From a checkpoint of a small transformer trained on Wikipedia.
Architecture: LayerNorm before each block, biases on query, key and value, tied embeddings.
Training: a variant of SOAP for these matrices, 156M tokens, 4590 steps.
Each number is 500 + 40 x the weight over its row's rms, rounded and kept within 0 to 999. Layers, rows and columns count from 0. Numbers have three digits each. The size before them is the row's rms in percent of the matrix's.

# layer 8 MLP up, 640x160, rms 0.0664, rows 317-357, columns 80-159
097:461517468492503550524474492439517491530505571506521467506534573472465534485569496527436501515489565491448445522525475499450460470515486492556592506469500525557441473497452537421487505512480498441460534500548473564504505460488519418545507515
092:513520596492480510489477452487522422490573477411507566456463491538473549439460505508471523555485516565617573532551492482493454531514526484464554487511513483480525469499460523480492577548593554467423500472532477440527440515540514539494480520
083:503466533530474452481469479494552565558492480551488471559499502607490506497494512503496471423482458579460493506491475562487450500538489524417437511544534539575439468481446510496477455487486507451478434504462495458424557486577494524549531573
107:518502556429554518509503476410481511537493435522567513515524456517510426468486414512539553510443478530530511563472519505514582554459443517484542514486481441469547471479525470462514499473461573498505505539508466449536501465520505517464486560
097:470434498435456495475562481483482480506519495530465447530544461439499474448458576447453531509424464526457548548488486494477500455471431562506512504552519494436473495453519589468587444543562527478478386439435526487545511489463468523477538504
097:551497562515492443606529504491535501479429524566509471426581561400482447483489527488445450505498424525491487555456558496567552505440457489433535464505496496433551383461504534469463453510512505467522513479489519492531538487564468514530474510
105:438499493488530549504505491498513515481436524528582465548499489499487533472447574566471469475493506475466587548440575499555537515576499574437513482513429477502505517495501494534443496495538444457516567472483436451523499504495530507503536450
108:448557492515489501556467544485535468445492478488492579469543392470461541450526527552445530503444510511525531415516520458426556541544513557493542512508441614525460544407433464488560483499493535455499488467488473523450479541453566472459498549
098:417559573529443466464472432510459526553507545532533563461527471473462466444499508543504563538511472478494517567535489549538539535429508460525564478550456479500508528462561511481527539447460491485484460477499478542521461492525474499468564519
082:479446476522379587548476445483526514481533520503504473466574499505575534467481496474510503472530489422523504509495498496459474504567488454535485538525439495404481521475545554495482475504486384485476497491492523498432539508500493516479463573
102:510440558497472542537484503500450516535493524504552504514482506510557561474503480451510587539494390482513408517505469471481542464464504537514414512496493538469561467455501513487512505440519504518544499544540537472429484460413459447541524523
096:551506536472492450495505454473542526509527555492487491538446586422396485517480487442537486446505520459529471495482500491503511439442530454526476488424502452471469472478592556520490432463478466491490475541514484542538476514496478520556462535
106:507507504517580455544492488531493497472446512464514526536516534443541526459375461529455532442476464436540474424523532460505452586487534551506503477495506501467506488469545498543460507554582518508518442527394521558496515479552506521474399461
103:500473459480624484472488485520565440488488554564524477489569520552480537489469421549484547430487501433465531487517492527516536552558489575448534530475497513563512542586462548498448468544531575508549498426521484496504475535472490516480428460
098:559497448540469456497500521497491482521549501427468524497495478496476515416499442520436494531484555468472548536501539465525561440492474528526501411498477482475471491522452487595489488521501595484482503583479543498503475455534548518520423459
106:484438524503458465399538532434605434509463431439550500538480462469472480433558460472528494499495460471475466432464455480515527544474551496460529510448581507502472557485528533463465472535513478486444547515535564583489504466515540528517463489
104:494520558491511542525499482532446471532521480518581481580558441485583512411493482493462498519497451450442579544469461484470545522506399516538529491486488462508492505473467460565474472455488539511500532523449462537458572433460416548548537496
096:495512470575450526441476445506475527479510542521509472550526433442497524464485530522449472511528499538479553501484499538532498531547444491537513460477521485498557446447475520499511502466437458525390539482447508518552449518526466513461571566
103:494551483553520494484585390403500535475511509546455477451518497508455475508490469470439532535485500511495457415521497430498478445576507468524531497541529518413442491454541498484549581455559449511450474533556522522510491504508514533454575489
090:512474558539577491530539523436494428502516531546518428494485532438525517577442577562506547520544473439568523485598568416502535491450518561513453510455466536617464485454473432527489502504486496445576508524509547498471582510527489462501563535
093:468493567463456509432531502535501528553495433505465468495500486422475518486506511452506450433542488589449534518473520449534629509387500482422527475543486488513539465482490476534435425457541512476512503475494549537479465454522501525496462525
096:514464482527433518554545537465433530552391436511520474541497494546493434515427539549476602432453494586474492460488520442456466544451512489538450484525532553553446488510499515511535542521518518440500542474484548484469441428540527474523494494
098:449536600503506528502519449489447530572500483484510497496494488561497495550506558521459419485505438480474456491535579482461453548459478581501425493471480493472515613495494455476483479502476465486508529575476426505454552549498551510522502507
096:523485447470535465509550485447561469504524515437499521487556464505500526526529545498485487488459450560516446554510498504512385508477595477551467437469562526447524505493435535497529513492471477482555488461459498585551568567500546424501477504
105:527453504477546556477470543554549510540518501570478431501416514494502532465524522495478458537455477505482511447515499544507551484374500584521460459457476492481563466565523544557524487480504507501497464561473453520561538550527534493537565536
103:552481470507489457482475462488522520500451505461498557529490451490524495467455480453538413499467502484532488466417398499524552501500461478530472445526466470492499407527433438477442473526508495491513502532454498466548644502472495480563477424
096:434521520471574569486514527533509521484485471573438433488486512547511447501509476473461457425491475541551562541580507581529501549527504524443447528441497527589508523499502498468514529476511489480468470574454493491496477526517533515550474423
101:519481481480533524486466450526587471461442514508549496555540487430558458520510496505454536505431484527461503475496522532476500540574436520505518523519503446442557454474449525438544390490506517473462480494476558467601441508497538490522478501
106:449498506457432445474464487433447441530545505460518437519523446492490497547516500499466567516502491447441434556507512540459532525518573459508495479566496494519449525521411518510488505497505486496447520558483446501510428470436500549592523460
105:494432536509518453478525407539438500558509474469466448546467547554560446439564457505538518528525538485529508510522507490516481522546533534488488486508478515586507457511469520475636487497502484452513508460438552492461499487468489555534485524
102:557453430516468477473498428541445488502511472510558446465460525466524464467488534485550474503452486415517486526493508464487501486530493407516493542514452491538505460528476547491546543559557495408508556547489454488437475483431482524540534437
084:472502451502401533521530507475557467512498482441535522623549575528529497504477500454493508477474427542519480485503510421477481512481447535485466494566533409521571494489516559587483447446514567470463501526432518525486568421514568472543453533
090:418505504509522473542572558486547443498447509511524409461489484521521455471553535466503524497510516482530527517578586480496520457459470505498504499475565492507559513495487575502461445507509489463437451486488444509468486438454558555507466553
109:525481492461479501485525484479420448513538452539384542495444522501542473517433482534391536512554507493484493509480546534504521502536473538398554483498474521520542516516423474484524566549505501538518472486464488459568478466437628485488463501
098:492467515526471462467479569516518497505532485593482501429537580491487481460520512470438457623492464414549492495480425502497477491555517522474454499526489553453452466466521504489488489515494522488488452482442475471548500432588431550563522485
098:484508424529503520411546511459491478516469545491518471476494551480479445408567511488419460536504481569487481530495479496543591536507512536476474449561510444493549501496510530478527550530580494459524482521435455526506496504509450531549492370
112:476411443550531493454581443593457456551532519513464498616567521461454508488454531532510529447502455493541521475487465516532470523567511522474487449588498465519523547428471480484522512521492496497527531412495550526530540548522505476557515563
101:489534541484534517542551469543571527490500426525547494476537506487529521612507575518470477533532449478467472566533420507519548469480508442535512587495464476508441517456570436498533463531524530481486520530556502538582466521589553545479541506
102:575511491558500515451593523538537418506499526465517481534526522486496548489501540506513491473455446497562475461517522495453467529548470433475504521509498545531489428481515477526563504507580503523540554488516474508521509501441535497513399518
085:389521523523513429527472537483518523556495456464447451483416465505438507466496564548481549517601503505514524542516461465534445378465485573537442434476471476507502545498477518455467466452509486459504524503437539480441467517509482507467497497
101:553446522512493509598562506475521469585496414497490469531493553486491465462560498539432492468458472505392542500507512618512502470539498526489496548543468525517549495469487463475583528544430479481520474491459534520459566538487458530498518461
# layer 8 MLP down (transposed), 640x160, rms 0.0663, rows 317-356, columns 80-159
100:540508448487472444494578538472474468529513442429497489535464469454484431448491464525534496536508522537497560520479513442560499530478471524483459538483432508515534500497550412568560468549498503563568474586512550439515581480510528508478502477
089:516469527519524527524458482480538469541484481551542491471516504527469449558516480415451535513455548541460513540540511487492471500444518495474480512465442536486513540570464509521501382439508589569485454526515494537464484502608512520464569439
085:467579531574521529475479488540465484514450561450610502509543499584498558482505550464492600451474549545461562506517547489538500479449574472436504468483468521557492539444556542499489518469480455563437510496537484473493489500527489456523447538
105:525547519439551518432504489405448562474480492482470557487514512481477391567500529501501482479529519457453569497472482504473556507593513519433523504557575522516473442546387476448497493500525473428485404489498574432487525522467559520482463461
102:470540512500511520516481555549505526501556423445568514441430447538510423535513465480540441554575488505518419475482529486554492596481467538520470513472481437484491542481409464502457546519447470542568549531525524446397528485554510495524516525
092:449452493537501517466492492503641512408491525518487552456499450504442507521510519536468522484457562512495448530476582539503528524517484473466511524507471513581515470472500524521497447520529502537441438540579574542475509456425492501500559522
102:516547560513450513508500465542511520595472493587505574493537520504497510493501464468478545537483448565493475572592492510498476507505482523496426556530529535470509456442459443502563427570457545557485466484526502506489455568548513481535542449
114:506494508505537500495494463474509450487445514470471491580480524523521514524527557494456461589544488469453504454419511529532508502494569467536512488494521513532499451506510489502415458456430523533527459520482543533477496511481493501486514417
102:511496490426533449467549460522531523531511475373452459545505471491499491478482416511479530476464533517517502393438509487535514533488412548504506511506595578499526444557467494534544473519550539448508514485440561489490448603510492527467471505
076:545497508492492474534481562530550527506451589487492431511585431448430497487436460489508572512549434481544550509507550458541509511458544495424492462450517505530556519561583505536507425483563519542478511466566468419443513468438480530473492500
103:430460410480488412511558517471511481493508526555506525540528486551438439559507503458547532466512540571472431504446449571466446456494519471468482469502474457482558510533535567435475547492460481546459443503497487501579500507559486480459482457
095:487544430497465519518455418497458434493520476506519501588478413546495466547499539544528465535529470537574457482500444544517508454594495504494498527533530577529580594513569413545566529548487503457486430487518463444509531439560521484538450502
103:521476544540515476501499533503483452459442541492464568549532513466469549480518534586488538482491536497485421423442511484476500544560464497508539466415549501473494552577423564488547537506492460426447512499521526487409503503500509497483515492
104:535510445370445508486532509507502502486538418458443470509486503509484493505473527466565481552547458549498497522462433586582462493552498512460442483450532450555464483478483537453546479460442502531462444486488447514574476407530428489544492500
105:516431548449500497508502414470429425522560534588473484542458491514455518479473489496481429487525498518507502465533589505421495505571490561501516494512600466487522501456487493538512525521422519467510547467487495447495561503516378475520499459
110:449533473426521525536525480473529479521471480614487497390540525522482543450501577535424516501507451493557442553495444504568506403538419518592519582478491507443547494566516539455518485551500504503468507495535449394552500526500571514482459541
110:552560512472446422526461496543551484499458493497452487472528494443457498526488477528460510538521469425532436534555469487556504467466469522507533531489484404502602536613527484519504541540515528470470527487481507513500546441447521504461487543
101:479511503505474463411457512514543407489469427450462504421527511477609495500529530517506414400462491412536515513537534547490536549480514551459515511503521439476534533551578501520499543467473544514498538473572447491441533512538470486490519537
108:493465529488485483520462490511532498535509464471511461477468541451519491450537475473523525551476544519528469583540515427591519472481530592466486510458493425534527495563550567489422516588504483487425524517463532403543479518556531505524490468
098:522473481533459544479533470433526491538462494471462533534574513503528487514548540585564496569587550462547518484562579504464521466501485468481471488517545503507450521427530533453448527552521496477463500488498533470526481531418531489532454499
101:525474492508536541507421526527505551481568459502485458507466506499538515498509459461542511574483487490513521467433452432516521457528558498442484484463490455517537506581482479545562535459487534404578593417503487468511505514506510468563529445
094:487472486537500434439483468501494463510477526484541548488549390535444484520502526528526517549490402535412418492450514464505454515491454522501440571486500424494504493500477484481409507477484430520478468520464471470434486504450477529486443450
098:534548510415471479531506516467525495476521459513525524452454517375451515569481461501493517496437547437583526428472435485561505514476475503526483496564491495476494493537501483532551422494524529584470446508460459561519495479468468479506414447
094:404534515494467532481504539513529496568546522438499418506489408413534520537536504412465541481542511554540501471513523468498461504511477499433499508488520514534457476506574525411491417526513529449531544508516483500462539469471571457466516436
102:463539511513529512516516466511516559514427485445556550558426559522525470532424430475503514463527476432455436595475482525525525440620446488464527477501493480489478500481506488519560522515482469479513520497505497475436571494588433463483462458
100:546461496468412532539558493509500423526526498469545483477486542476515511488530439521502477514481449531548507536555403570511498488494565557465499525533524452484477520610420370485516455464545500499510520552520579464518515446529494471493497514
100:530496416535508495502614522516523505558452517492542423462567548483615512532517563597551479554552495497458523507480509466443415528501502524484562495452476568547493487506501506505582478455476511539529475492433418447511491485529467462388511502
107:573544499526566434473509487506517486512452557574545516425510478560511501462506500565457501547463520458576490497463504518531540574501460543561501526433517471477543461592499509499494472416495474505499487535481478487486498520484471440449546549
118:524461505563470492457529483480586493528500519497429477488449510477530504521527459436550451473522457529463464481426562513502492578516456527552509495463525508472444517473523513469486516483489501567462485507564557452483546454409476500531497505
099:439481527546501492487512592514487493490503506531410529574484594469525493510500532601575498509525516499524564428550500479512481458535482540482534523605468565533465470534515522512466484476499517487510479424579546545504500483531482540473459494
095:536434536508486501564488565507491506471516492448446556544507496556513546500481481494500475502501546457512494458458466516442493503559462508491484545482573469520457508397545483449489510517558582454541490519546573581536505482515505557444517535
082:465530530492521520423437532486481498495409485541526464471572491423460535553493432374519487494544525491503481555514529455512452473468509477431474527479475480511426486543560534559482512505546484630492520484597479477581471535491442464542511460
091:456513405485463450556509404458480533494496507522519537525517568505494501440460476438477510474548498536510492545590514524526429426511458493442577557484488458555481481517563508540548534483452498502524422542570490453472464475486482468500504535
116:542457510507567475466416454539463500552524492495510509461507500462551497524557604567485500516489463442498494488605544520527456504531461460523506466519465405494569551446495517506490482623439482470522405476529508489472470566510476439490503439
099:468548508522522527421467477494475574465517475495469450478584502471430529445446437538551485511499431552550534476450430485449456429497469484509505467472486525490483508529524488578495487550556467564552490596507506536586468512462575515528520564
098:460513494551500430511519502396502498483476505483500463480482501476483492519518428454493508438489487459473546425468519457429502519483447459553556486416502529483473468489528464490474455539501508510532510478496484471440561451460465522497491548
105:457498524514495554423483505517516502465524510482457512532531523522534539464534526484508480502528428498567441521469480544516518510455479570560563490530521512462457493468470596471484518409540606529478468512448499500512482476433489482457466489
106:449467461469458519531529462471527490519526523530459484543479589534569596460506505604543468473487471538493533480578479466558465534453488477493529564438527466526473460437545499487508554461470474530514513430462474541559435566512470523491545498
108:524453539491431535492509482482482498516479526497545489496486545490486494476519485546474482509472526525454553513422533477488513515546522485508459473581449482449529478406462519450527460503492510539502606407470504469542505458483511453491506529
084:590533556429517432492506524515519545461529494551525538560486478506418557483489480522485600491486529506495566509503559484563580526472508471532493531525438486503470526524527429486547474468552482502438461478569460535475506462433474445495525466